From a checkpoint of a small transformer trained on Wikipedia: rotary positions, no biases in attention or MLP.
Each number is 128 + 24 x the weight over its row's rms, rounded and kept within 0 to 255. Layers, rows and columns count from 0. The size above them is the row's rms in percent of the matrix's.

# layer 13 attention value, 256x256, rms 0.0649, rows 57-63, columns 0-63
size [107 101  96  98 105  93  97]
[[128 112 132 110 158 120 145 162 134 122 133 115 113 138 136  81 141 142 190 115 130 104 121 119 148 143 159 132 109 148 102 144 139 104 109 120 162 145 103 171 101 100 112 120  99 112 130 116 152 149 152 147 143 188 128 132 139  64 130 127  67 164 152 135]
 [ 96 126 123  99 172 153 158  72 103 130  94 146 130 118 113 155 110 128 142 191 143 147 158 149 177 121 158  90 166 129 123 112 141 120 104 135 129 148  93 129 102 125 105 135 160 154 144 136 160 140 137  79 116 105 104 173  93 109 146 139  95 143 125 144]
 [120 118 118 170 127 128 153 121  96 128 108 110 109 139 114  87 142 131 105 126 153 100 114 100 110 141 130 101 110  94 124 112 138 165 146 145  99 113 140 166 129 146 138 226 116 107 114 123 154  89 125 111 122 120 129  94 123 125 105 146 162 133  99 105]
 [ 84 125 145 136 138 129 156 115 134 118  95 129 101 131 123 111 146 137 100 142 138 140 155 136 151  86 126 127 106 101 122 121 160  96 133 126 138 119 117 126 146 168 101 139  85 111 146 132 111 147 160 178 128  83  68 147 112 192 133 135 132 129 112  96]
 [132 111 142 107 141 103 141  93 128 124 140 140 144 146 137 142 117 102  96  88 189 111 113 118 158 178 156 203 129 166 125 139 160 115 113 106  87 155  56 154  94 125 157 130 130 132 127 122 143 144 162 128 103 100 139 144 120 100 138 143  94 114 117 155]
 [126 134 117 158 131  98 147 145 131 124 153 117 106 143 173 128 144 145  98 108 141  96 117 101 156 162 120 121 145 123 142 155 147 131 132 116 156 129  97 113  94 132 160 126 125 135 161 137 120 110  94 100 131 100  95 132  99 103 140 162 148 103 145  84]
 [132 136  96 152 126 153 154 153 143 123 138 126 124 149 139 146 144 141 145 136 119 110 151 157 133  98 107  78 126 139 120 143 134  63 105 142 117 132 170 113 133 104  80  93 121  80 106 142 143 114 115  90  74  92 143 124  93 141 154 112  97 111 113 108]]
# layer 13 attention output (transposed), 256x256, rms 0.0644, rows 57-63, columns 0-63
size [ 96  89  89  87  92  83  85]
[[110 118 141 102 133 175  89 140 155 144 108 153 109 138 120 110 157 146  94 126 146  81 139 118 161 131 152 100 135 128 118 138 122  99 156  94 153  57 119 168 115  99 135 115 144 130  98 140 128 101 146 168 149 144 156 145 111 118 157 104 117 129 117 146]
 [143 101 113 119 116 119 168 160 168 165 130 152 133 124 132 134 107 132 115 100 128 132 134 145 151 175 170 139 108 124 134 146 119 160 117 128 118 143 127  80  63  97 155 124 148 126 123 108  68  96 148 124 101 137 101 142 167  89 146 102  86 129 155 120]
 [129 134 157 130 138 122 132 123 113  67  82 107 155  98 127 131 139 159  84  98 164 132 171 132 167 147 140 113 138 121 117 110 153 133 144 135 125 111 109 160 129 160 166 137 109 113 100 128 158 102  97 159 112 120 124 132 131 120 154 123 125 112 118 135]
 [141  84 133 149 128 157 173  86 160  90 154  89 123 111  98 124 113 125 126 129 135 155 111 146 135 122 157 117 138 128 115 128 105 120 138 143 111 147 131 118 119 144  93 124 144 121 144 154 127 150 113  80 177 116  76 154 151 118 108 148 104 121 142  99]
 [131 108 114 112 131 100 107 157 149  86 114 172 147  87 118 159 108 108 131 130 139 175 162 108 164 142 145 146 124 114 123 124 111 164 143 162 108 153 148  74 121 118 128 127 149 111 129 112 112 170 143 145 161  84 126 161 139 131 118 104 109  86 137 143]
 [147 162 109 178 122 142 138  98 119 106 126 124 142 163 145 118  99 132 129 141 110 187  67  69 150 138 114 151 143 144 135 131 131 153 132 147 139 170 116 129 147 167 148 153 148 119 146 120 120 176  89 156 159 105 105 142  97 155 164 117 111 130 116  95]
 [127 147 170 102 154 138 129 133  94 125 186 135 135 153 139  91  77 114 153 154 172 126 145 113 140 150 138 104 115 104 120 130  84 143 102 109 135 189  98 157  92 122 128 140 147 129 108 110  98 168 106 117 126 149 148 114 173 118 121 178  98 137  99 105]]
# layer 13 attention query, 256x256, rms 0.0704, rows 64-109, columns 0-63
size [244 251 190 144  94  78  82  92  82  79  78  93  75  89  94  96  92  90  89  83  95  96  87  95  98  93  94  89  91  93  92  95 253 197 183 225  80  95  92  90  83  80  82  87  86  82]
[[123 121  99 158 119 129 135 114 153 132 136 168 119 130 138 130 143 146  95 169 105 145 148 139 156 120 123 138 115 126 109  69 144 174 100 106 116 136 169  89  91 140 130 116 146 148 114 173  91 127 132 130 131 123 137 151 173 133 119 151 111 105  89 111]
 [139 134 160  88 146 129 125 134 102 117 103  90 135 139 118 121 110 133 159  93 131 100 114 124 101 137 137 124 129 121 144 179 117  70 152 153 144 117  92 169 166 119 130 135 119 109 141  80 157 128 126 121 116 137  96  90  93 129 119 106 166 146 183 135]
 [125 112 138 157 151 119  78 143 108 177 109 139 125 134 123 121 114 135  91 107 124 148 104 140 121 169  86 195 124 101  84 113 146 121 126 161 104 109 158 140 135 160 126 133  97 127 165 118 149 167 126 107 161 130 147 140 132 136 167 143 124 166 144 125]
 [100 104 150 113 174 123  97 143 117 136 107 101 108 141 132 111 142  84 158  72 138 119 146 120 127 120 159 115 153 119  98 172 123  88 140 130 157 105 125 182 123 123 170 143 142  85 137 108 130 130 122 117 143 148 136 108  79 103 101 118 150 112 172 102]
 [129 128 106 120 144 136 118 106 132 130 100 113 136  92 125 118 118 147 143 124 134 146  95 131 140 143  63 136 101 107 137 122 116 131 112 116  85 151 139 124 167 105 113 148 125 110 113 108 183 166 149 186 149 106 116 134 147 160 155  99 105 155 110 143]
 [100  89 135 107 152 126 168 125 117 139  75 113 146 117 164 125 111 120 140 117 117 131 162  90 136 156 105 161  97 127 123 119 152 103  94 155 171 130 149 145 161 126 159 129  97 123 119  62 140 173 153 153 135 129  68 147 144  99 127 127 124 129 107 132]
 [116 119 136 141 116  71  92 143 153 133 166 129 114 135 108 134 163 121 131 135 110 155 115 140 150 126 134 115 140  97 125 111  78 146 125 127  85 113 102 112 105 121 126 155 130 133 121 167 126 115 145 127 158 128 165  94 133 223 127 133 113 134 112 148]
 [133 109 118 145 132 111  84 172 168 148 141 134 119 145  68 151 160 102 100 143 149 136 113 132 121 122 147 117 131 102 113  91 102 128 131 106  93 130 117  89 117 120 150 125 137 133 153 148 105 102 129 110 147 118 167 114 122 188 139 121 119 136 119 120]
 [143 105 125 146 150 164 140 101 111 143 101 110 132 121 144  92 117 152 134 143 100 123 101 144 136 133  90 160 134 103 123 113 149 127  98 141 104 142 151 132 159 141 141 114  77 140 114 112 109 166 152 165 122 140 121 139 169  86 161 122 148 141  53  99]
 [103 111 154  65 137 124  92 131 159  89 115 111 128 130  86 143 132 103 115 132 142 143 133 121 152 163 176 127 186 136 129 106 131 112 168 119 118 118 130 109 109 114 122 146 190 147 153 132 140 119  94 123 150 140 108 130 107 145 139 150 137 121 192 138]
 [113 119 124 122 134 100  80 146 153 112 145 124 107 189  77 143 160 116 117 129 172 120 121 145 106 133 151 118 148 128 112 141  98  97 162 102 107 112 108 117 125 128 149 140 175 128 140 161 122  77 130 101 125 126 123  68 119 153  84 131  92 128 168 131]
 [139 162 145 107 121 134 111 102 110 131 118 158  83 134 120 129 140 152 137 139  87 146 117 180 113 126 131 188  95  92 141 143 154 134 133 115 119 176 120 129 151 126 160 118 136 155  86 117 145 141 145 112 118 172 121 101 167 123 109 122 157  97  69 141]
 [ 91  90 111 165 168 108 105 134 117 168 129 140 115 173 100 112 161 133 124 137 156 112 117 139 110 138 128 133 132  80 117 161  80  68 120  88 104  89 112 144 142 130 157 122 127 113 147 136 104  94 146  95 132 131 112  83 146 162 101 124  94 155 146 117]
 [128 134 163 118 126 114 159 108 139 120  93 153 171 127 144 161  79 132 153 118 155 117 163 174 119 129 130 142 125 157 139 119 150 123 124 110 146 124 159 139 131 119 132 100 140 158 139 138 100 143 118 130 130 139 128 172 112 133 135 139 147 120 151 180]
 [122  80 138 113 111 125 175 113 141 133 120 142 169 111 142  85 111  87 157  91 151 171 127 131 135 146 137 136 137 139 117 127  84 123 130 101 170 125  82 148 137 140 101 175 116 120 146 168 123 102 110 144 141  95 131  92 123 134 156 120 123 129  87 135]
 [101 113  77 170 135 151  92 132 141 158 143 176  85 137 127 118 158  78 112 162 132 142  96 152 106 145 148 157 128 104 135 135 134 124  85 119 106 144 138 115  95 131 156 133 137 157 114 169 127 148 141  88 133 139 138 154 151 152 132 129  96 140  88  65]
 [117 123 112 138 123 127 116 149 109 176 121 145 140 140 120 132 165 112  97 113 112 128 114 174 186 121 118 160 148 108 150 118 103  87  81 102 114 118 132 133 118 135 126  95 154 117 136  87 148  90 118 152 129 138  93 126 130 133  93 164 154 139 132 135]
 [169 135 148 142 119 124 158 110 164  98 178 117 139 105 136 152 174 143 132 161 100 118  93 129 127 128 131  92 112 155 138 152  99 132 120 136 115 171  90 134 100 148 158 132 115 154 116 172  86 109 110 130 114 120 106 146 102 150 121 105 118 120 113 137]
 [ 92 134 109 149 120 192  85 120 124 139 107  97 164 101 112 107 151 114 151 140  93 171  73 125 144 118 127 121 158 121  73  94 124 145 118 156 124 144 172  95  99 105 133 165 161 177 131 139 114 132 130 124 113 154 127 111 105 125 173 156 166 131 119 142]
 [135 119 125 116  87 149 108  98 161  83 112  85 147 149 163 125 108 147  82 139  97 149 166 153  91 130 151 147 135 136 151 135 146 172 116  91 125 190 145 110 106 176 118 152 168 130 130 106 113 126 142 152  97 141 115 117 157 116 150 112 149 109 108 124]
 [114 172 116 103 101 109 120 144  91 131 140 143 148 117 123 124 106 130 148 142 116 136 156 164 145 115 132 163 108 109 155 135  84 151 104 144 146 116 107 158 160 124 158 123  83  75 115 131  99 157 120 123  74  66 109 102 105 124 120  86 113 144 118  93]
 [ 72 113 156 193 127  89 179 107 181 122 146 147 125  98 123 118 126 147 114 127 107 160 160 145 158 138 127 129 114 145 116 109  84 173 156 123 131 167 154  96 124 143  73 129 141 102 113  97 141 132 139 157 162 103 145 130 138 137 119 127 119 107  88 103]
 [125 131 142 134  96  72 143 157 117 151 153 122  59 135 128  99 115 130 149 111 104 117 114 122 165 118 121 122 184 107 121 142 152 121 138 136 149 100  95 143 115 165 110 129  91  86 127 121 129 134 112  86 131 102 116 108 140 157 129 178 143 155 102  90]
 [ 72  98 116 139 127  91 137 147 131 146 122 152 124 123 126 129  99 119 160 100 109 119  95 144 107 167 142 124 131 119 115 147 132 114 134  99 145 125 133 114 169 142 127 111 138 120 156 106 136 131 136 136 126 154  84  91 122 137 111 127 115 199 157 138]
 [108 132  95 109 122 161 101  77 146 108 106 171 138 133 145 154 126 104 138 135 101 200 168 141 136 113 137 150 173 126 102 148 203 119 143 131 115 158 114 113 118 117 151 157 154 128  90 124 172 136 143 119 160 142 131 109 105 123 115  85 122 102 149 111]
 [148 123 142 129 127 115 119  93 127 130 161  96 127 126 138 131 153 112 152 130 135  83 137 164 105 161  99 138 196  98  64  77 133 149 118 106 129 140 119 132 123 123 115 124 158  62 129 137 160 161 103 125 122 145 125 143 132 123  98 152 128 137 119 159]
 [151 144 148 102 122 134  99 142  90 120 150 109 151 147 138 116  83 148 116 195 123 177 146 129 114 164 108 150  70 163 138  77 110 155 156 111 117 123 131 154 141 153 151  97 113  98 160 104 116 127 107  83 125 156 141 129 138 143 131 131 142 119 139  86]
 [117 151 116 164 111 123 164 165  78 126 139 144 123 160 163  95  83 159 149 114 155 106 105 136 102 149 105 146 152 133 147  69 135 148 167 131 123 102 133 140 122 157  99 123 126 117 118 103 114 106 102 101 159 107 163 128 149 129  99 102 148  89 120 100]
 [ 62 130 149  96 111 172 162 130 148 138 108 150 165  89 138 152  99 112 149 104 143  85  92  97  96 129  94 146  80 163 169 133  71  84 143 127 130 138 108 151 107 149 103 152 170 144 153  92 162 108 186 169 163 132 147 138 133 136  88  96 104 127 115 142]
 [149 131 117 121 147 154 148 188 103 116 115  98 167 135 123 132 121 129 137 148 142 119 161 137 144 156 115 124 103 132 154  87 143 132 110 105 109 159 111 138 182 104 102 132 109 121  91 121 152 109  83 120 137 144 128 110 164 133 143 135 108 141  95 145]
 [114 161 133 131 143  92 148  80 142 141 116 139 108  79 109 177 169 100 140 152 119 147 149 128 100 170 138 126 139 113 176 143 135 121 133 139 110 125 112 125 152 128 126 154 113  87 119  77 116 132  96 139  94 162  90 136 134 158 149 148 149 120 124 157]
 [115 104 131 134  94 137 135 132 147 149 104 152 128 178  85 158 105 122 141 160 137 138 122 113 101 130  87  98  92 107 146 109 130  99 146 154  94 153 118 138 168 143 149 152 143 126 110 111 115  98 138 163 150  80 135 122 122 138 109 111 127 106 140 150]
 [129 104 111 188 146 104 121 133 144 197 126 166 131 111 132 136 130 146  74 133 131 143 130 127 151 127  98 155 129  94  92 100 141 125  90 134 121  86 164 120  97 148 152 128 131 142 135 144 117 128 121 119 133 122 175 142 147 129 120 163 104 143  99 127]
 [106 157 141  61 123 142 142 132 119  93 130 103 140 141 112 125 127 109 169 129 116  99 134 129 132 128 170 125 120 145 149 177 121  84 155 109 136 141  76 161 157  88 122 123 108  84 110  89 152 123 143 116 108 135  94  98 124 139 144  87 134 115 178 140]
 [140 112 171 104 181 112 126 162 106 149 102 133 143 153 154 121 128 184 124  57 157  97 122 115  80 123 136 115 170 120 102 148 121 116 126 153 159  83 151 186 121 105 160 134 126  96 152 113 143 167  94 121 123 129 151 111 101 123 112 155 136 164 170 106]
 [120 150 151  82 124 143 128 131 101  95 118  99 128 133 108 124 104 126 176 116 136 113 128 117 110 125 134 117 131 143 140 163  98 108 166 142 127 146  98 153 181 134 119 128 104 101 130 106 183 124 127 134 133 131  77 113 105 115 141  95 170 131 170 129]
 [138 104 133 145  99 119  97 116 176 129 178 160 119 140 133 177 165 109 109 154 140 163 107 132 131 144 107  86  96 139 112  94 166 118 118 102  89 130 110  99 131 121 126 133 130 128 145 166 110 101 140 164 150 116 149 158 161 196 128 126 103 148 105 129]
 [105 131 148 144 117 100 132 125 162 135 115 105 145 105 130 145 157 117 156 132 117 151 101 123 137 126  85 112  94 142 106 118  92 104 137 127 109 147 111 118 178 111 120 125 108  98 131 103 148 121 163 204 153 132 117 124 140 160 124  82 139 121 116 150]
 [121 106 118 116 101 105  92 149 141 121 127 156 160 139  98 159 107  83 116 145 146 131 172 141 129 173 178 138 129 126 126 109 166 127 118 122 135 112 126 129 104 150 138 171 138 143 169 122 120 117  74  98 112 102 148 144 100 122 111 194 140 115 194  99]
 [132 118 141 104 113 114 131 111 146 115 105 146 137 137 106 146 131 113 110 121 137 116 185 106 128 139 192  77 159 148 132 153 114 122 154 119 175 108 134 157 116 123 122 145 168 135 143 123 118 112  95  99  94 110 128 148  81 109 104 168 109 106 203 134]
 [134 103 107 151 134  98  82 124 145 159 150 125 105 128 133 135 142 126  94 155 128 116 136 102 121 139 101 101  85  89 132 127  93  67 106 124  76 117 102 143 134 137 142 153 124  87 103 136 122  90 134 122  98 134 182 106 126 173 136 144 106 163  88 117]
 [135 136 151 113  95 153 189  94 102 119 109 121 154  96 167 122 104 142 128 121 104 129 117 138 120 118 129 139 115 143 150 118 154 140 108 129 144 142 170 143 140 123 109 152  89 144 101 106 142 182 131 133 107 135 103 158 136  83 151 115 147 104 103 114]
 [ 97 125 137  85 102 141 127 128 116  84 102 124 149 132 119 146 128 116 144 135 121 150 147 129 150 136 178 108 127 162 139 105 152 139 152 147 158 129 119 131 121  93 104 126 170 153 128 129 158 139  92 147 132 110 124 131 112 122 135 149 134 103 166 133]
 [126 162 119 120 136 129 129 170 144 165 140 188 127 125 122 112 139 132 112 109 142 125 104 106 123 120 135 139  92 124 137  96 114 119  83 159 157 122 112 146 146 113 148 155 116 145 118 177 163 149 152 124 146 116 172 113 124 144 140 123 101 135  94 116]
 [ 98 140 147 128  93 131 120 118 128  87 107 106 120 142  90 138 126  93 162 122 142 119 132 141 140 131 164  80 149 140 135 126 124 112 187 119 148 118  94 133 121 126 100 135 182 118 137 133 177 123 101 130 108 126 123  92 100 158 103 149 127  92 216 159]
 [152  86 126 106 122 138 113 122 143 149 102 160 155 101 144 124 113 145 104 102 134 129 155  98  98 125  99 129 100 142 136 106 138 142 103 120 134 131 167 172 143 103 148 108 104 132 109 119 134 144 133 129 119 115 101 155 126 122 145 148 131 122 121 152]]
# layer 13 attention key, 256x256, rms 0.0633, rows 64-108, columns 0-63
size [106 113 109  97  93  91  92  80  79  83  84 110  85  95  94  99  99 111 112 142 121 123 122 123 111 120 124 116 116 129 117 123 110  97 103  91  92  84  73  82  78  76  94  91 109]
[[116 152 111 135  98 159 145  78  83 127  95 154 146 154 133 127 142 135 134 151 118 126 108 150 127 124  73 138 133 165 170 111 182 115 140 117 116 155 129 143 161 130 197 132 122 115 143 111  98 124 113  87 110 136 128 146 112 120 143 121 163 104 103 138]
 [167 120 143 109 122 135 116  85 161 131  98 111 155 147 110 121 138 160  97  76 143 150  84 153  99 125 109 125 144 114 127 111 130 126 153 125 116 159 130 112 155 157 111 142 113 104 114 172 139  93 102 142 137 130 142 118  95 149 102 140 111 118 130 173]
 [122 117 125  96 114 153 119 157 135 177 125 185 104 129 143  96  89  78 125 125 139  85 117 103 111 116 153  83 155 128 120 128 106 118 150 117 117 168  67 197 135 140 106 104 156 160 133  90 119 123 128 174  99 114 129 125  97 124 129 121 104 139 111 172]
 [170 165  89 169 141 110 156 124  95 172 150 110 130 116 101 144 187 160 135 155 146 152 113 126 122 148  99 160 107 116 135 126 125 160 141 131  84 105 109 143 142 167 123 142 136 126 129 177 106 149 151 143 140 159 139  98 129 136 158 162 121 168 154 111]
 [101  86 119 125 117 116 133 130 146 135 104 110  80 127 141 109  70  73  89 107 185 127 130 127 157 125 139 108 130 139 124 139 127  89 167 111 157 143  99 134 118  88  89 128 133 178 151  92 158 120 122 140 148 129 108 135  93 119 135 143 133 108 145 158]
 [142 128  88 127 134  74 146 129  98 146 125 106 143  87 116 116  88 102 124 140 130  97 145 132 127 115 123 127 102 143 144 130 124  96  99 118 123 118  79 106 121 154 154 175 134 135 153 131 138 140 124 146 133  97 121 130 125 125 110 149 176 138 145 103]
 [149 147 125 145 127 158  95 125 167 177 138 142 113 186 172 161 122 148 162 148 140 147 110 136 136 112 122 128 127  93 121  96 116 125 126 175 141  81 135 129 135 141 137 102 160 131 106 160 116  67 131 162 144 114 176 141 102 108 151 101  93 132 132 126]
 [140 101 112 141 171 123  86 115 162 190 164 125  98 169 125 126 147 163 161 106 133 153 118 168 107 113 110 131 154 135 117 116 133 139 117 129 162  63 123 151 151 132 132 111 134 121 129 143  88  89 134 126 152 142 131 114 157 150 106 107  81 132 112 131]
 [122 132 141 148 139 112 119  86 115 164 116 138  62 116 112 133 149 119 104 141 149 126 114 136 175 174 144 140 125 125 145 142  95 123 199 121 160  82 106 138 102 111 116 112 157 118 118  77 117 125 112 162 163 154 140  90 123 129 126 132  88  88 133 102]
 [105  91  74 129 116 147 129 134 154  95 118 103 151 160 120 104 118 134 113 106 130 108 144 115 135 116 145 125 142 112 123 139 175 109  91 110 114 184 115 119 136 118 158 136 113 149 144 114 136 127 118 132 106 114  92 164 110 103 157  96  97 133 173 145]
 [149  70 101 147 180 130 165 156 165 146 149 135 156 161 125 143 123 138 155 122 104 128 136 134 120 118 118 132 113 117 114 131 106 140  62 135 120 171 146 132 131 140 122 132 115 129 137 176 128 132 116 111 101 139 108 178 130 125 101 133  99 181 119 120]
 [117 104 150 170 127 150 108 106 146 145 120  73 127 125 135 123 103 156 129 131 110 121 128 113 143 109 120 120 153 118 130 100 138  89 186 164 101 148 117  85 108 117 124 109 105 116 152 102  82 145 148 180 175 121 125 156 119 117 142 146 111 122 138 172]
 [148 126 124 180 159 135 166 168 152 159 144 136 156 127 140 124 146 112 136 127 115 162 139 161  97 140 100 126 121 126 125 121 113 174  67 131 124 143 162 125 102 118 136 153 122 115 161 165 111 127 144 134 124 152 133 132 124 107 132 142  91 155  83  93]
 [106 128 131 125 101 131 180  90 107  76 125 117 128 107 120 145 147 140  96 159 132 127 148 164 165 136 136  92 139 141 132 142 104 139 148 130 122 150 134 153  73 109 129 138 146  77 138 104 149 165 145  91 130 119 181 108 150 103 141 119 163 112 132 157]
 [132 158 132 145 139 117 111 150 125 149  96 151 118  97 100 125 124 111 140 158 100 155 130 160 170 164 124 173  95 142 129 172 118 138 112 111 162  83 123 138 119 128 126 155  99 162 154 155 130 137 156 112 129 112 132  95 102 136 126 139 127 121 125 114]
 [136 123  94 119 158 105 151 179 135 213 124 119 156 111 170 138 125 104 132 113 124 174 134 150 111 147 107 159 127 106 156 127 115 103  99 117 118 104 127 151 164 111  74 146 165 106  92 145 137 108  92 147 135 126 128 116 127 123 129 151  91 160 136 120]
 [147 113 149 168 121 169 146 149 145 197 127 136 144 143 130 143 120  55 135 102 166 139 108 106  76 118 103 151 131 133 105 125  93 174  98 130 131 130 167  92 132 116 127 127 173 134 165 121 140 130 146 135 167 145 113 145  73 152 133 163 132 125  98  91]
 [139 162 103  99 110 135 116 118  93 111 173 128 149 155 178 127 161 166 148 138 104 126 138 158 129  96 168 144 149 100 158 132 129 139 168 141 154 117 116 122 118 116 117 111 137 124  72 133 150 125 114 103 107 124 181  79 155  78 126  67 154 114 120 120]
 [135 136  91 154 139 139 129 142 109 131 107  83 101 118 112 124 179 123 152 133 152 138 111 144 131 143 124 117 132 107 123 130 159 149 152 194 162 137 118  97 155 145 126 142 138 110  88  91 131 139 134 149 122 113 123 122 143 146 134 117 141 119 151 113]
 [ 77 163 113 130 128 155 136 105  80 116 133 119 114 147 168  87 162 166 137 144  96 155 131 153 136 172 167 138 148 108 112 105 143 152 175 111 121 125 122 131 108 147  98 114 149  89 113  93 117 173 118  94 125  92 129  96 190 118 134 111 140 115 136  97]
 [ 92 163  97 124 128  83 149 154  76 116 148 144 156 111 124 131 133 117 102 152 122 151 115 105 123 138 120 137  98 134 123 139 159 129 101 139 122 106 133 166 119 148 131 156 128 124 107 142 101 138 116  84 102 145  99 103  99 131 124 163 173 157  91 100]
 [106 161 139 141 141 167 125 139 136 121 104 140 170  95 110 161 156 121 143 146 107 114 139 123 120 162  90 148 142 139 114 139 100 131 126 100 132 145 145 130 159  77  84 114 118 104 121 125 169 129 139  91 134 102 110 120 106 152 114  97 147 164 131 133]
 [132 133  90 139 157 105 116 134 150 116 140 120  96 132 144 121 128 127 153 115 132  91  74  90 104  86 117 112 151 119 129 114 107  88 113 150 158 118  82 129 106 134 137 132  92 146  96 133 181 140 128 130 136 115 108 123 100 159 139 137  93 144 142  73]
 [150 116 138  99 137 124 116 134 131 127 136 127 144 124 107 145 157 115 124 113 136 116 146 152 126 130 145  97 169 105 125 125 111 140 101 122  84 132 151 117 144 151 129 173 121 123 148 101  89 119 107 142 127 143 110 135 137 149 108 160 102 171  99 149]
 [101 130 140 120 127 146  80 123  77 131  77 149 134  95 109  90 125 150 131 153  91 123 142 111 127 149 142 179 128 153 137 130 153 133 173 125 131  96 113 140 114 167 126 119 155 110 126  92  88  89  90 141 130 158 160 110 116 141 112 131 152  85 141 115]
 [106 120 118 144 148 140 113 129 104 122 135  83  82  87 175  81 133 119 166 144  88 104 140 143 127 170 112 123 189 107 127 119 154 162 140 124  90 118 125 115 116 124 140 119 146 107 110 142 130 138 177 138 118 124 177 147 194 142 145 128  94 134 144 130]
 [125 165 150 135 113 121 129 127  88 126 133 135 145 147 127 105  88 117 123 149 120 102 140 141 118  94 115 136 133 119 134 126  96 115 112 110 192 117 116 150 160 135 139 150 146 135 159  92 162 138 141  90 100 138 149 109 176 147 138 162 167 135 136 111]
 [164 108 126 122 122 154 158 122  83 141 146 134 103 142 129 129 152 110 132 114 157 117 139 140 122 127 158 141 109 163  98 145 114 160 105 138 119 152 111 128 128 166  93 118  77  93 147 119 156 148 217 120  95 125 147 111 152 125 145 110 132 113  97 115]
 [ 96 123 112 124 147 158 134 131 166  91  92 145 123 127 126 116  91 125 155 127 116 106 112 120 117 130 162 111  92 129 131 158 124 127 140 145 143 154 116 155 130 146 132 138 201 141 158  59 140 106 157 131 120 133 142 131 126 131 169  84  72 129 120 137]
 [ 88 125 114  98 162 110 138 148 117 120 134 111 126 148 114 123  98 130 128 105 185 122 135 108 166 162 138 155 128 119 157 108 109 117 133 126 148 128 130 127 119  99  87 107 133 104  85  76 164 130 105 141 131 143 180 128 138 127 107 168 128 168 151 155]
 [145 182  46 127 147  78  84 119 131 107 118 113 132 157  83 102 171 141 146 143  91 113 143 123 116 153 110 150 111 109 125 127 143 131 122 131 152 152 116 145 176  81 147 139 156 115 105 135 130 125 181 107 135 114 132 109 140 145  93 133 144 127 141 185]
 [141 133 147 142 115 132 122 134 161 140 128 154 140 165 138 147  91 146 177 160 136 119 121 150 104 157 122 134  65 155  83  90 127 113 121 131 117 145 122 159 125 133 175  99 146 127 118 139 108 136 158  96 121 126 120 150 128 102 115 119 108 125 139 130]
 [107 117 121 153 161 155 111 140 108 150 130 110 128 133 141 109 123 139 170 153  99 137 120 133 144 148 175 128 127  96 119 111 151 150 116 123  90  81 137 152 111 147 125 116 161 111 157 121 115 150 185 164 130  94 107 127 139 128 139 119 120  97 126  80]
 [137 103 137 144 127  88 117 116 176  79 108 125 108 126 119 124 145 116 131 138 101 121 147 113  93 127 126 129 184 147 106 158 105 114 130 120 157 151 157  78 134 144 131 104 122 126 157 102 182 133 118  79 141 144 116 138 125 165  98 146 132 152 141 148]
 [135 128 120 148  88 145 119 125  31 167 133 122  80  90 114 146  86 117 146 154 116 150 108 162 116 132 166 136 123  94  97 132 172 110 133 101 111  95 106 167 128 145 117 146 123 117 126 128 111 133 144 129 119 135 100  97 171 137 120 125 140 111 125 139]
 [174 106 106 142 105 140 100 141 167  72 175  94 166 130  98 111 125 162 168 118 118 137 148 147  84 119 122 135 151 139 123 142 180 142 111 117 154 146 165  53 113 138 173 137 125  91 182 144 132 150 129 131 129 114 134 140 127 154 131 157 135 112 148 129]
 [143 112 154 123 153 154 123 123 155 170 142 120 104 130 117 110 100 121 113 115 157 136 123 108 205 152 160 104 113  92 117 128 101 133 158 160 153 100 126 159 107 130  98 102 146 127 127 131 116  84 117 181 149 115 158 123 131 110 126 116 104 120 130 118]
 [125 157 139 130  96 160 136 100  85 109  93 166 113 126 135 106 106 119  87 134 166 140 149 154 166 157 142  83 112 149 165 117 121 161 154 137 131 117 159 133  80 117 122 120 137 120 135 131 104 153 127 131 122 123 178 126 113 110 139 122 172 102 100 142]
 [141 130 110 138 189  97 154 155 157 154 150 107 171 156 167 129 116 126 173 115 114 109 136 135  90  87  98 163 130 162 102 118 161  64  81 127 133 142 140 151 180 150 157 142 112 129 125 171 138 128 133 105 111 118 124 107 136 150 106 117 137 164 136 132]
 [129 128 111 118 119 151 160 173 139  87 151 117 181 158 123 115 112 149 154 150 127 135 156 149  85 113 119 141 111 139 126 128 181 118  65 106  86 169 160 109 171  98 135 161 134 122 160 138 140 113 117  97 107 136  67 157 125 126 118 130 165 166 125 139]
 [160 127 144 174 161 147  77 134 181 166 144 117 114 144 121 134 131 153 138 117 147 176 107 144 145  92 138 162 142 115  98 110  97 167 120 163 168  72 190 115 107 125 146 129 112 120 152 153 119  85 128 171 172 123 139 132  95 148 136 111 103 102 130  97]
 [ 98 155 146 113  83 114 127  97  96  91  99 109 108 116 125 115 103 116  80 139 156 110 123 120 142 145 140 116 129 134 174 141 137 114 207 134 105 155  93 116 113 157 120 127 151 129  98 100 123 165 113 125 126 120 131 134 124  91 113 117 135 112 131 179]
 [102  99 110 130 124 126 137 125 149  99 149  82 151 145 108 115 102 132 112 152 140  79 162 110 136 117 149 116 145 127 110 139 155 110 112 115  90 193 133 110 110 157 130 136 130 122 136 136 150 167 136 131 122  93 119 183 141 116 145 110 109 127 153 152]
 [165 132 141 153 127  79 118 129 111 217 150 152 139 105 162 109 131 104 154 111 113 134 100 137  86 124  74 142 151 149 103 111 111 133  95 143 114  82 115 176 158 168 124 129  96 131 156 159 129  82 137 125 137 150  95  92 109 144  80 156 155 131 106 116]
 [138 124 117 119 104 135 128 125 150  89 133 132 164 150 116 146 129 150 131 127 140 102 146 125 102 105 152  96 128 132 104 123 140 120  54 115  86 187 144 135 130 137 132 133  96 123 161 188 142 139 140 115  87 121 125 167 138 122 123 130 124 189 117 163]]